{
  "num_attention_heads": 6,
  "vocab_size": 16384,
  "norm_eps": 1e-06,
  "bias": "none",
  "init": "normal",
  "decay_fraction": 0.713,
  "decay_shape": "linear",
  "max_seq_len": 1024
}
Each number is 50 + 10 x the weight over its row's rms, rounded and kept within 0 to 99. Layers, rows and columns count from 0. The size before them is the row's rms in percent of the matrix's.

# layer 7 attention key, 192x192, rms 0.117, rows 0-108, columns 0-63
092:48 51 48 47 49 60 58 57 50 54 39 68 51 60 68 31 57 34 42 54 41 11 41 42 58 58 32 47 57 55 51 56 50 57 64 42 44 26 52 58 54 62 52 47 47 40 53 64 42 66 52 53 63 57 52 45 57 48 51 53 49 54 52 42
081:58 40 59 40 50 46 58 48 57 50 41 61 53 52 50 64 54 34 56 53 48 43 32 48 48 65 35 49 55 53 55 43 46 42 49 39 23 47 54 38 59 41 56 51 37 34 48 50 59 62 51 54 67 57 54 61 46 49 53 50 53 64 37 45
069:54 32 54 39 50 53 46 41 68 48 65 39 60 50 39 42 59 46 36 51 48 26 46 42 53 72 46 65 69 58 48 46 57 49 51 54 39 65 44 51 36 65 52 39 49 73 46 28 44 57 44 56 67 58 50 37 73 59 36 39 44 58 44 47
087:36 42 35 57 65 49 48 54 57 63 54 58 45 44 48 60 69 36 44 63 62 44 50 52 40 59 40 47 69 39 42 40 46 50 47 43 37 54 51 45 52 62 42 68 42 34 36 48 32 59 34 50 65 54 41 36 54 48 49 42 41 58 35 67
082:47 66 54 50 54 46 66 53 34 47 40 54 40 38 45 41 52 49 43 52 66 53 54 55 65 44 46 22 45 59 66 47 43 57 48 35 53 27 65 48 53 59 53 39 43 72 49 56 64 53 57 51 37 40 42 49 28 38 44 53 42 34 47 31
110:31 53 50 51 57 52 45 45 45 57 52 56 57 52 60 62 60 48 52 47 52 49 45 48 32 47 51 37 46 38 59 40 40 43 50 60 51 49 56 08 50 46 56 50 71 53 34 41 47 53 57 56 55 49 67 43 44 42 35 42 47 64 68 48
071:48 53 48 38 55 53 47 43 42 49 64 49 54 40 63 54 51 49 47 41 49 51 49 34 43 31 58 37 32 38 49 68 47 53 43 71 64 69 45 64 48 24 32 49 50 62 49 47 64 52 33 47 54 76 44 65 52 45 52 64 45 41 41 66
111:41 51 52 63 57 42 60 59 55 61 46 63 47 44 58 38 62 46 46 54 45 40 66 60 56 65 58 70 72 49 49 41 29 48 53 25 34 32 60 55 35 51 54 48 40 31 58 57 44 61 45 52 50 51 38 33 46 49 47 46 52 47 46 37
072:62 43 44 58 39 41 53 63 53 56 59 65 44 68 42 42 49 32 42 56 36 44 62 56 50 62 56 60 71 57 58 36 48 51 58 44 39 51 35 42 42 51 53 48 67 43 47 42 46 55 65 52 48 49 41 39 55 59 34 30 40 58 50 33
074:56 42 41 48 31 36 41 63 63 54 51 51 40 60 38 49 59 41 38 49 26 55 40 53 52 66 56 54 59 61 51 30 46 52 64 34 32 58 34 49 49 43 47 45 63 41 48 52 27 55 74 48 52 52 40 33 55 70 44 41 53 57 43 50
071:54 55 64 44 57 60 45 46 44 35 38 47 58 42 56 56 52 57 65 54 67 42 43 28 55 38 31 35 50 42 57 58 52 47 29 63 58 44 61 52 45 34 56 51 39 46 55 65 55 33 40 44 56 47 56 64 45 42 49 72 48 47 59 49
089:63 54 63 58 32 47 43 61 73 55 53 61 44 61 48 44 53 53 53 43 43 63 42 41 49 40 58 66 44 46 51 46 54 66 68 38 41 54 36 46 53 58 39 51 37 37 60 54 47 35 65 41 47 54 52 49 38 63 44 29 46 59 44 37
108:56 55 47 33 63 47 64 50 41 49 51 45 43 47 47 31 39 48 28 56 58 81 54 26 58 53 64 41 55 32 31 39 53 48 49 48 51 49 49 47 48 52 46 28 42 59 62 54 38 62 51 43 52 32 58 51 50 44 68 55 51 38 42 34
102:53 45 48 43 48 59 37 42 39 42 32 57 50 46 63 61 57 66 39 47 70 57 39 50 61 49 50 40 43 54 60 49 45 43 33 47 43 42 44 32 53 47 35 45 48 43 58 85 60 45 52 37 68 56 55 66 40 49 65 63 53 51 37 35
101:54 46 46 53 67 45 48 52 49 52 56 60 50 69 53 54 44 45 45 61 40 42 48 66 45 62 53 50 37 70 52 58 51 51 65 52 32 52 44 40 40 60 30 59 54 39 69 50 44 51 56 51 40 67 39 61 55 55 47 49 46 45 41 32
106:39 39 34 52 44 42 50 67 75 61 51 50 49 55 57 63 42 40 59 39 44 59 52 72 36 57 50 80 53 76 47 64 53 59 51 46 43 42 59 42 52 64 40 62 47 37 44 51 49 33 32 55 56 69 36 60 60 57 47 41 60 66 48 47
083:48 52 67 48 43 56 41 54 54 52 45 46 53 45 50 55 49 44 45 60 58 60 31 27 58 49 50 42 50 42 68 46 52 40 56 37 38 52 36 53 52 46 33 50 64 54 58 48 82 66 59 39 51 43 54 52 47 46 50 60 62 44 37 56
102:63 64 48 56 46 43 43 56 54 52 56 42 49 59 38 58 27 68 55 41 62 60 57 49 58 42 57 47 57 56 69 48 57 50 45 47 69 45 47 57 40 33 53 44 46 59 59 35 48 47 70 37 42 25 36 46 44 56 39 53 42 48 49 50
116:58 51 38 57 59 40 52 62 34 49 53 64 60 43 52 47 53 26 50 56 56 46 61 50 68 51 44 40 56 60 47 44 52 61 50 39 47 33 61 67 48 51 52 57 29 53 43 56 61 64 46 46 57 64 40 48 50 53 51 61 69 49 52 39
094:41 54 48 59 39 48 56 65 42 51 40 53 43 45 39 39 42 61 66 42 69 57 56 42 71 44 40 45 59 42 63 48 61 51 45 40 52 42 58 78 29 39 47 54 31 62 54 56 48 57 63 50 56 42 41 44 53 52 50 43 48 41 50 44
096:51 63 59 49 64 51 54 46 40 43 46 47 54 55 42 52 35 59 45 39 53 64 53 37 40 32 45 58 31 64 39 55 48 48 49 66 61 55 43 35 49 49 46 38 65 65 42 55 69 43 61 44 35 52 52 70 38 39 60 67 61 38 51 36
091:55 45 53 43 43 58 66 37 43 52 63 51 57 44 62 45 48 43 34 52 48 72 49 37 44 35 45 50 35 40 56 63 49 54 61 49 50 60 45 41 64 47 32 26 67 42 46 49 53 52 53 63 43 60 58 65 46 43 57 49 38 34 39 40
097:66 52 52 55 30 39 37 48 65 60 44 64 41 61 49 48 54 36 53 67 42 42 50 65 61 67 44 59 66 44 49 42 51 45 64 42 41 42 48 69 52 58 60 52 41 31 66 49 50 41 41 44 54 43 40 39 54 61 57 48 48 66 31 39
076:52 40 36 54 39 31 61 60 54 55 57 50 47 47 42 32 51 40 48 44 44 63 64 57 59 61 57 58 61 61 53 31 49 53 56 30 43 38 54 54 40 43 59 37 48 55 39 59 48 56 60 54 48 39 41 29 42 48 37 27 53 47 59 35
107:45 44 50 56 49 56 59 28 52 50 57 46 54 49 54 65 38 62 36 39 63 62 34 33 43 48 56 32 26 57 43 60 72 47 60 61 51 62 59 34 66 59 38 42 49 71 45 53 61 46 56 42 52 52 58 67 43 36 45 51 58 40 47 50
126:38 46 52 55 64 48 60 33 37 59 55 50 62 54 64 61 38 63 63 35 62 55 48 51 36 55 51 38 42 52 36 64 59 44 33 60 72 50 56 57 47 54 51 58 49 72 40 47 60 35 35 60 53 58 43 60 65 39 42 55 58 42 65 71
125:56 49 42 53 38 43 47 75 65 61 65 49 43 65 49 35 54 42 52 45 33 46 49 53 41 42 55 65 68 39 58 38 44 54 52 39 36 47 56 47 40 48 63 49 38 47 44 58 37 50 50 48 52 43 41 32 54 64 40 38 47 49 50 54
102:62 52 60 57 26 46 38 64 65 56 59 64 47 60 50 42 54 40 57 46 36 55 54 61 48 44 66 46 47 34 47 45 49 55 52 42 41 54 31 53 63 52 47 60 52 38 57 57 32 60 57 45 60 63 49 38 49 53 34 34 38 53 53 47
109:40 54 62 34 40 50 49 60 48 61 36 45 47 36 60 31 62 45 48 51 42 60 58 47 48 46 46 49 36 41 55 66 39 48 42 43 44 58 48 43 68 39 46 51 51 47 62 77 32 51 41 54 62 57 71 57 48 48 68 71 34 47 37 52
099:40 41 40 47 74 47 51 39 36 54 50 47 66 43 60 67 58 53 64 59 69 45 51 59 50 55 35 45 53 64 36 57 44 39 33 64 57 38 57 47 38 47 65 60 52 47 51 57 60 59 35 63 64 56 56 59 55 42 46 56 53 55 53 58
101:44 62 49 35 69 55 69 50 32 45 56 47 49 43 44 33 47 55 41 58 62 63 65 45 54 50 60 36 45 40 34 54 29 42 44 43 51 52 56 66 34 57 50 55 53 57 42 43 56 57 40 62 45 32 55 52 46 44 47 46 42 36 53 34
103:44 54 51 42 40 44 43 49 39 61 67 56 38 45 37 47 61 46 52 52 44 42 39 50 53 53 56 40 44 49 68 41 49 58 47 34 52 60 62 59 37 27 34 46 54 51 47 58 30 33 69 40 46 64 59 59 49 62 48 68 58 37 52 55
088:54 60 53 38 53 53 61 29 37 42 52 37 49 39 46 48 62 42 43 49 47 58 34 44 50 43 56 36 71 39 60 42 68 44 58 53 41 37 61 48 47 50 58 43 34 71 49 60 42 50 46 54 41 57 52 53 40 35 38 37 42 60 69 58
098:43 44 58 54 62 36 57 49 60 52 35 63 56 40 38 41 62 67 63 48 61 67 52 38 58 47 47 67 55 67 51 65 57 59 52 65 47 59 34 51 56 42 41 48 59 45 49 54 55 50 52 59 48 61 59 36 63 41 51 53 51 53 36 42
090:41 44 63 40 41 34 51 65 58 38 49 53 52 46 37 47 47 58 64 63 66 53 49 49 54 50 31 49 47 68 54 67 38 47 55 52 61 51 49 43 62 35 29 52 63 49 44 50 42 53 32 63 49 48 63 60 61 44 35 52 46 43 47 29
111:40 64 41 56 46 57 54 46 34 50 60 44 47 52 51 45 47 41 31 46 50 43 77 49 62 60 68 41 47 36 45 34 49 66 44 39 26 65 50 57 41 57 47 40 42 59 44 55 50 55 57 50 49 56 45 37 41 42 49 45 37 49 61 68
114:51 67 50 59 44 31 45 49 49 60 51 51 44 57 43 52 40 48 41 39 54 55 54 61 59 69 74 47 37 51 33 55 70 78 59 45 42 54 50 54 42 66 54 49 43 65 44 50 40 56 58 44 55 37 48 43 46 52 34 49 43 51 44 55
080:49 49 49 74 34 55 53 41 65 47 60 41 40 48 42 52 36 48 44 47 50 49 41 43 54 72 33 30 49 45 50 50 57 54 62 50 43 43 63 56 55 35 43 61 60 72 45 47 57 45 35 70 53 70 54 59 33 55 40 57 41 46 44 49
099:56 60 43 52 40 44 60 30 53 50 52 52 56 60 50 40 53 48 44 50 47 35 62 73 68 55 56 54 62 43 57 30 55 56 58 28 35 52 52 43 29 52 42 35 30 63 36 52 48 46 71 34 51 32 38 32 34 65 41 32 42 59 54 60
112:45 42 59 67 37 54 55 32 48 46 65 27 43 52 60 58 50 39 45 54 60 62 52 54 51 47 43 53 62 72 52 40 51 61 61 29 58 63 61 50 55 35 65 40 54 49 48 41 62 43 37 57 51 54 58 48 54 44 39 38 40 39 52 35
121:39 37 59 56 64 65 49 56 46 41 46 64 52 51 52 66 42 43 51 65 60 63 49 33 49 64 35 55 40 49 44 61 45 50 47 53 60 51 41 57 74 46 55 64 58 38 56 36 42 33 35 57 54 73 51 58 53 43 64 57 58 55 40 53
143:54 47 32 49 40 41 52 53 64 45 51 45 53 57 55 48 55 40 52 43 43 50 55 66 50 49 60 58 65 52 60 31 55 51 48 33 42 37 55 41 34 50 64 53 40 49 32 53 46 45 65 47 54 37 43 42 53 58 34 21 42 60 55 47
126:46 40 47 51 50 68 49 58 51 47 59 34 60 46 53 62 46 49 54 42 53 50 45 31 49 49 47 41 42 54 38 68 42 52 51 50 56 45 45 59 71 50 56 50 59 53 52 48 44 49 44 70 45 63 52 54 46 47 50 63 45 43 46 68
114:55 59 53 42 47 48 31 60 55 68 59 54 56 61 54 63 54 40 45 43 52 52 53 41 42 57 65 55 28 52 58 48 48 52 41 55 37 49 41 60 50 47 76 58 53 45 64 47 52 72 52 49 42 56 45 57 66 42 67 57 77 52 55 52
111:44 55 55 53 38 58 47 45 48 46 40 54 48 51 55 61 50 50 63 47 46 32 59 51 44 65 52 44 78 55 59 36 61 48 60 55 47 27 69 47 45 47 59 51 51 61 40 60 37 31 44 40 40 57 65 70 46 40 58 70 52 48 63 43
108:62 43 57 65 52 68 49 47 59 66 45 57 46 51 26 30 37 56 37 24 47 42 58 54 50 32 50 24 67 43 43 45 62 62 46 48 47 53 40 56 44 54 28 40 50 59 38 43 42 60 56 42 45 46 53 44 31 46 45 46 45 47 55 58
100:48 49 50 46 46 55 59 38 47 45 49 51 46 40 55 47 45 57 50 60 45 56 36 64 62 35 43 60 55 64 32 41 53 39 53 59 54 57 51 36 53 56 65 57 44 50 60 56 41 43 45 62 51 39 53 50 67 44 34 44 37 42 46 54
101:46 55 64 58 61 45 35 53 52 66 57 52 39 56 33 44 66 49 41 32 57 43 53 30 58 52 57 53 42 46 50 41 72 71 50 41 45 45 43 66 43 41 31 56 52 53 51 38 58 63 54 44 46 56 58 34 45 36 56 53 60 35 53 30
109:54 54 37 50 28 52 61 49 43 45 53 49 48 60 68 67 58 37 52 42 48 52 32 66 48 47 53 33 53 48 50 48 45 44 62 40 52 31 42 52 42 64 66 49 48 38 46 67 38 44 45 43 59 45 52 57 45 55 47 53 65 56 51 50
096:47 52 40 53 52 56 59 35 42 49 70 46 29 49 44 47 57 50 38 46 54 53 63 32 70 55 51 56 56 38 55 28 59 51 58 33 45 34 34 51 33 56 59 43 37 62 47 43 56 50 60 57 41 51 55 29 49 51 42 25 52 44 54 58
097:37 47 39 30 49 40 49 51 63 63 46 52 52 39 35 24 68 66 45 46 46 52 55 44 73 47 47 56 49 47 31 65 43 64 37 56 62 52 27 58 48 40 55 57 57 51 67 43 53 50 55 54 59 45 52 33 45 51 67 39 69 37 36 45
075:50 56 49 45 37 42 50 47 38 47 59 53 59 67 67 55 46 41 44 56 38 45 59 55 50 67 68 53 53 35 59 43 39 41 53 48 34 43 54 36 30 54 56 56 33 55 51 56 25 45 55 34 39 48 51 43 49 57 36 39 49 60 60 60
074:46 65 64 45 34 37 58 45 37 46 72 49 57 58 51 56 59 49 50 42 53 51 60 49 50 60 55 46 56 46 63 22 62 46 65 45 34 44 60 54 28 54 46 42 47 51 41 46 41 45 51 41 33 44 43 35 49 48 35 34 52 49 73 48
102:68 54 61 54 48 48 55 35 47 43 62 46 48 51 46 41 34 48 39 47 52 48 66 49 52 62 49 36 51 43 56 30 58 55 69 37 40 42 67 50 40 56 39 31 42 67 40 51 65 62 48 53 46 50 47 36 38 49 24 30 29 53 64 57
065:68 45 43 44 40 30 61 67 48 56 50 50 51 44 43 38 54 54 51 46 46 42 66 56 55 48 58 45 56 39 55 36 50 57 43 47 44 42 60 49 39 54 56 45 40 49 58 55 54 71 58 49 38 49 38 27 49 35 37 37 41 48 63 39
093:50 35 58 72 51 75 44 35 37 42 58 48 63 58 58 65 49 36 48 48 67 60 45 39 48 53 41 51 51 57 50 52 41 60 53 38 55 43 52 59 64 46 68 57 53 50 55 49 60 49 33 63 62 62 47 61 42 51 53 33 52 62 45 66
056:33 49 56 56 54 56 49 51 52 52 55 46 37 47 59 59 44 40 49 57 54 50 36 37 39 59 56 36 39 72 44 67 55 49 58 60 58 44 50 61 60 62 40 64 46 55 43 52 60 50 36 59 66 51 67 73 36 45 65 62 73 37 47 50
061:63 57 37 47 48 47 51 71 57 53 43 67 37 51 38 46 60 58 43 30 49 48 69 66 50 55 58 53 44 40 60 31 54 47 41 39 44 54 50 52 34 55 43 47 43 55 54 38 42 44 66 42 49 53 38 43 46 53 40 31 51 45 49 49
087:52 63 39 37 55 45 55 58 41 37 36 67 62 49 77 47 53 42 40 67 57 46 51 50 53 59 56 44 66 45 49 51 45 20 39 53 54 37 56 46 42 57 55 55 46 44 41 62 40 52 33 38 61 41 49 62 51 47 64 40 53 61 59 58
099:34 42 67 55 54 53 47 53 39 49 53 59 39 43 61 66 53 42 34 57 54 42 57 36 57 53 43 47 35 61 59 56 49 52 56 57 37 50 58 61 49 45 66 69 61 52 45 40 49 53 42 47 60 74 42 57 31 52 64 80 63 67 30 51
099:52 43 47 71 42 51 51 59 57 49 60 62 37 59 30 47 56 62 51 49 29 57 57 24 35 58 44 49 57 40 49 50 60 75 60 53 46 56 54 53 44 29 47 50 59 51 51 45 40 47 43 60 53 63 52 58 54 51 44 51 54 54 51 46
098:60 47 65 58 53 72 45 54 33 58 53 60 54 42 39 41 41 58 49 37 36 47 63 31 43 52 39 56 38 42 49 53 40 65 46 51 33 66 41 43 57 56 46 53 60 43 44 42 61 69 56 62 44 68 33 52 59 50 65 72 54 62 41 64
108:61 49 67 46 45 67 36 53 47 32 50 52 72 44 63 67 41 51 53 51 63 38 54 56 51 53 65 47 41 51 47 33 50 46 42 55 54 42 44 62 35 61 63 49 63 39 54 41 48 57 50 50 46 45 45 50 63 39 53 33 56 56 64 57
108:50 51 60 43 42 50 43 62 39 34 72 44 67 45 58 68 54 49 62 54 42 57 50 28 25 55 54 41 40 50 53 59 52 52 59 74 48 50 59 43 55 47 70 49 62 47 55 53 34 64 31 57 36 60 46 56 64 31 47 57 60 66 62 47
069:57 51 46 78 51 79 46 40 58 58 39 48 50 41 46 65 52 54 38 59 56 64 54 49 34 45 51 51 46 45 51 60 49 50 47 52 52 44 30 34 60 50 51 57 50 50 55 48 30 72 62 48 46 51 47 68 48 46 56 59 22 32 51 68
086:48 51 48 41 57 52 54 44 58 45 54 46 48 31 43 53 33 55 50 40 63 44 51 55 88 53 63 66 41 57 46 54 48 36 55 48 42 52 32 51 59 50 60 46 38 40 44 51 63 58 39 44 58 56 40 47 48 52 47 53 46 37 50 39
086:50 53 62 70 50 50 44 46 42 50 35 59 44 61 45 52 56 51 64 55 47 58 61 37 47 29 43 39 53 58 50 36 48 62 53 33 64 38 55 43 48 47 55 48 71 52 44 45 50 46 51 65 40 59 60 62 55 48 49 56 46 42 40 48
090:42 47 48 62 55 58 53 64 48 40 42 38 60 41 44 65 43 66 51 68 36 52 52 56 71 31 59 68 48 50 51 56 39 44 54 47 46 57 41 57 71 62 48 39 60 44 54 46 53 51 48 60 41 65 48 41 55 39 55 39 46 39 51 60
098:60 56 44 64 30 35 45 40 50 57 42 60 54 64 57 36 62 59 73 41 56 54 54 43 35 66 46 39 50 52 61 43 62 55 42 43 60 46 52 44 44 50 32 49 41 45 41 58 28 30 33 51 54 45 63 65 36 63 50 45 63 59 43 35
084:53 44 50 49 48 56 42 48 37 54 59 51 61 52 60 59 49 48 40 39 55 44 44 51 62 53 48 47 48 54 40 44 45 38 58 46 40 56 36 44 42 26 59 55 72 41 58 52 67 54 49 38 40 54 60 55 42 46 45 64 41 45 47 45
080:45 51 55 44 20 52 60 44 67 57 44 51 53 49 39 30 52 44 68 52 51 52 56 59 38 42 40 59 58 36 46 42 44 54 45 56 57 37 59 45 50 55 53 42 35 50 42 48 41 50 61 47 42 47 46 52 40 53 48 43 52 41 56 45
107:56 41 48 43 61 36 60 50 52 45 36 52 33 38 43 51 34 63 51 66 61 59 60 50 52 45 58 61 53 58 57 46 60 35 61 45 45 48 40 51 42 59 39 54 45 43 43 44 61 54 40 53 48 32 42 40 54 64 48 42 40 50 49 40
111:62 34 49 42 39 50 50 57 56 48 53 59 32 46 32 48 42 53 44 63 53 30 54 62 47 47 54 55 55 41 65 47 47 53 45 55 41 59 48 47 48 45 41 52 37 53 53 51 43 58 65 54 44 33 25 26 57 67 40 36 51 63 46 55
093:55 53 42 41 31 52 54 63 64 46 34 42 43 51 30 38 55 41 47 46 53 50 49 64 58 54 44 52 33 39 52 31 64 59 62 39 46 50 52 51 49 49 50 41 45 72 23 40 47 68 56 41 41 41 43 43 45 57 21 45 56 38 64 48
102:58 48 40 45 25 66 47 70 49 42 40 52 29 41 18 56 42 53 39 54 54 42 41 57 65 42 44 40 33 47 58 44 55 60 63 42 53 60 39 52 55 54 43 34 55 50 43 49 48 64 52 43 37 40 42 45 54 59 35 46 52 32 49 52
111:41 45 48 56 81 33 49 37 50 56 50 31 81 52 64 55 64 40 61 50 54 67 53 51 51 51 43 54 52 54 42 53 40 47 56 61 51 41 45 52 69 51 56 56 60 51 44 43 57 45 37 57 62 62 63 46 52 44 40 79 52 61 53 70
105:54 50 43 35 50 52 38 56 58 43 38 20 55 29 58 54 40 45 50 48 58 32 63 29 61 60 52 40 54 38 68 41 41 69 56 42 47 34 68 38 47 61 51 48 36 50 38 51 52 58 32 67 60 53 53 37 44 41 49 49 44 41 51 54
126:58 41 51 56 49 64 46 54 70 57 58 55 43 69 44 51 46 48 44 35 35 44 43 54 40 66 61 53 51 61 54 50 53 60 48 38 44 60 46 34 51 40 50 63 58 59 44 55 35 35 69 59 61 68 38 67 59 58 50 55 51 69 38 60
098:43 53 66 51 64 37 50 29 55 55 45 56 62 60 68 41 70 42 54 51 45 48 54 57 40 61 44 62 65 55 43 49 43 57 53 59 64 55 46 54 55 54 58 61 44 54 66 57 51 29 49 43 39 54 65 56 44 55 58 68 44 64 56 69
108:56 53 52 35 68 47 58 54 40 49 32 38 51 25 50 58 54 66 61 57 57 53 47 43 44 34 42 38 46 47 55 31 49 31 60 49 53 35 48 53 47 64 47 27 51 22 47 42 55 53 24 41 37 26 69 57 44 44 51 47 51 32 59 40
067:63 61 44 46 63 61 60 47 44 52 48 66 52 56 48 45 59 49 42 45 48 49 36 50 67 73 39 34 69 51 54 37 58 57 42 54 44 53 37 58 29 46 61 66 35 57 56 35 53 55 46 53 51 46 62 51 47 48 45 44 69 70 41 52
070:41 56 34 39 48 51 64 58 46 42 55 57 48 52 24 59 37 55 56 43 54 42 58 39 61 49 46 59 62 69 45 48 42 33 48 43 54 42 51 40 42 63 62 39 58 47 42 61 46 38 50 40 62 48 45 61 59 58 44 40 63 56 60 51
074:41 54 57 57 45 50 58 50 25 52 40 47 41 58 43 52 45 45 32 60 50 73 45 55 45 51 64 58 53 50 47 46 52 59 59 56 48 36 44 57 67 38 63 60 58 52 42 32 46 56 51 63 48 74 47 47 38 47 50 52 37 58 30 59
082:45 39 65 30 50 48 53 48 65 53 58 56 44 63 54 52 36 49 51 43 47 55 49 48 56 29 53 61 65 52 54 48 38 37 49 52 34 44 51 62 43 44 65 57 24 67 40 43 44 61 49 49 51 31 60 36 37 43 43 54 35 64 59 42
088:42 53 44 50 47 58 36 48 30 49 60 34 62 48 48 59 57 54 42 48 45 61 43 51 49 51 41 33 36 44 46 49 59 43 51 45 50 63 48 43 63 61 50 45 61 37 51 62 57 62 46 53 38 66 41 50 44 51 57 48 38 16 49 73
109:54 38 50 48 60 52 55 64 56 38 60 36 48 35 58 50 40 51 36 65 38 37 46 58 50 43 61 57 68 37 44 65 34 53 38 65 42 42 42 72 45 42 65 48 43 68 52 37 50 54 42 59 51 50 39 32 64 34 56 42 57 68 64 63
099:28 63 52 57 38 54 31 33 42 54 60 48 53 61 52 48 68 48 37 40 57 67 41 45 57 52 45 53 53 58 42 49 51 56 69 46 49 60 45 53 45 40 44 51 60 33 56 54 62 46 50 31 45 78 68 75 39 36 61 48 32 34 46 54
100:44 69 64 59 30 52 67 54 56 48 51 44 28 48 40 40 61 64 68 61 65 48 52 53 59 31 50 61 35 24 50 47 46 33 53 30 53 40 64 45 47 61 55 42 48 56 61 59 65 59 61 48 55 34 47 31 48 55 43 47 33 44 71 33
082:59 50 38 45 32 45 50 52 44 45 31 40 41 41 40 50 56 42 45 56 63 46 54 50 55 49 58 53 35 38 50 39 50 57 56 44 57 48 47 38 51 47 60 31 49 52 27 33 47 66 48 38 45 34 46 27 47 58 37 52 52 47 67 54
090:35 64 54 62 65 59 50 45 38 57 58 43 57 44 75 47 59 51 45 43 42 67 58 42 61 55 42 47 59 50 31 48 39 51 45 46 54 50 52 59 59 61 56 62 53 42 57 53 51 45 35 42 49 65 71 73 50 36 60 52 53 41 54 51
100:30 38 56 55 72 56 48 36 36 53 47 44 70 45 66 62 57 53 61 48 34 58 41 55 38 52 47 51 56 61 27 67 44 42 63 68 60 57 47 59 64 53 54 48 63 43 55 32 52 47 41 61 56 68 54 66 57 45 52 75 59 63 43 69
108:47 44 48 54 68 38 40 39 46 47 51 29 70 36 80 57 58 52 53 52 59 65 53 41 47 45 59 53 51 51 32 60 43 39 58 71 54 44 50 47 52 55 71 42 53 37 46 36 58 57 32 46 69 55 64 51 51 33 55 62 51 60 55 64
096:51 52 44 51 23 55 52 60 53 44 57 47 44 42 34 49 34 52 46 41 45 58 50 44 63 48 44 60 34 35 46 46 56 46 52 38 45 39 53 61 48 56 39 39 45 80 35 32 60 73 53 54 54 52 34 35 51 53 35 40 55 31 57 51
109:58 36 46 35 36 56 41 53 56 41 33 31 48 37 28 62 42 64 56 66 54 41 43 58 49 42 51 44 36 63 59 47 63 44 65 48 41 48 54 38 59 50 49 51 62 50 40 40 49 56 43 55 41 41 54 55 56 69 44 60 61 43 45 59
117:47 44 40 49 24 67 55 55 52 54 73 48 43 46 50 62 45 51 23 45 37 48 46 55 61 55 60 58 41 53 36 54 59 58 66 48 51 60 58 40 46 47 40 32 59 67 38 39 58 65 61 45 60 69 20 40 63 44 41 45 60 60 56 57
134:49 53 53 31 39 54 60 74 41 38 53 55 38 37 50 52 41 61 76 67 55 36 44 55 52 36 51 37 38 39 60 54 55 46 40 50 48 49 70 43 47 53 40 56 31 75 40 47 33 62 53 58 43 46 31 42 63 44 39 43 42 39 49 38
111:60 32 61 44 73 55 28 32 39 67 46 42 69 55 49 61 45 59 25 42 42 39 40 55 47 46 57 40 34 58 71 44 56 41 46 61 47 59 46 48 48 46 53 56 56 65 61 60 57 25 47 44 44 59 54 57 61 52 41 67 48 36 61 58
109:51 49 49 54 64 69 33 51 47 52 42 41 48 67 56 42 40 50 45 49 62 65 42 50 39 54 46 49 45 56 39 62 70 71 43 51 50 50 73 33 57 50 69 54 63 54 60 41 60 67 34 66 48 55 50 59 41 57 50 57 66 45 44 63
098:42 65 50 46 59 42 50 52 30 55 56 78 48 47 56 38 54 59 57 38 34 47 69 47 40 50 50 45 65 51 63 47 48 43 55 53 44 53 56 47 49 47 40 64 44 47 45 53 58 39 51 30 63 44 51 40 54 62 33 48 50 57 45 52
113:40 43 43 48 61 59 50 42 47 66 38 42 46 47 34 66 44 65 35 32 57 36 53 47 57 45 57 49 48 49 58 42 41 47 49 55 47 43 42 60 46 51 63 44 40 40 36 47 56 67 71 58 38 63 36 45 37 49 44 45 57 46 51 57
102:52 58 62 61 57 48 56 50 49 57 38 59 48 46 60 31 37 62 61 60 57 84 49 47 47 35 50 51 46 56 31 72 43 45 47 55 55 61 44 43 58 58 60 54 47 50 58 37 45 53 49 60 67 48 62 54 52 48 57 58 47 57 40 46
085:54 50 38 48 57 51 47 64 45 49 47 50 55 70 43 62 56 47 39 47 46 37 43 61 43 48 60 60 56 70 60 40 69 59 50 45 22 46 49 52 40 55 55 57 41 50 58 67 58 59 76 48 38 46 40 35 58 62 27 45 61 53 55 40
077:50 53 43 47 55 48 38 59 44 63 54 56 42 58 41 41 51 36 32 47 57 33 59 49 63 52 48 53 49 52 63 26 45 52 49 46 43 53 46 51 33 35 43 60 45 44 47 65 44 70 65 52 47 47 34 33 49 47 32 39 54 44 46 52
114:58 60 41 49 58 53 47 48 70 38 45 62 45 62 45 31 40 51 55 47 44 57 48 65 40 47 52 33 55 66 49 46 56 39 62 38 46 58 46 52 53 57 53 51 51 46 52 36 56 29 58 32 62 28 45 56 48 62 51 52 50 66 62 45
133:45 49 52 38 60 39 49 57 35 44 52 52 42 56 50 62 51 51 35 47 46 27 60 67 63 54 54 65 70 50 56 35 44 44 44 43 43 56 52 48 43 38 36 50 54 40 49 48 50 53 61 40 38 52 35 38 56 47 45 35 49 48 53 52
146:45 49 55 53 45 56 54 34 50 50 46 41 56 36 56 61 41 60 59 47 50 68 53 39 51 51 49 45 44 48 33 78 43 51 53 59 74 56 52 54 71 44 46 43 62 44 53 47 46 42 31 55 44 55 60 75 58 44 64 69 52 47 42 52
117:49 45 45 53 54 52 28 47 55 28 38 47 71 42 35 75 43 55 68 51 46 37 52 41 58 55 43 55 45 50 49 68 42 44 60 67 55 40 49 57 56 38 70 56 61 61 54 51 52 53 43 74 45 58 32 54 48 53 55 63 54 52 36 61
108:49 49 61 51 33 31 55 62 53 36 53 56 42 53 58 34 51 43 64 57 34 41 55 50 42 44 62 58 63 36 58 53 61 55 62 35 35 46 57 43 58 68 54 64 47 55 64 54 52 49 58 45 35 45 70 42 63 61 46 54 38 56 72 47
103:50 50 62 47 50 41 50 56 70 56 52 52 45 53 42 47 45 53 58 65 47 44 61 55 46 54 43 64 38 30 57 53 61 42 51 47 44 49 53 41 46 46 58 46 55 37 60 58 59 40 56 49 52 59 54 71 36 65 52 52 38 67 52 48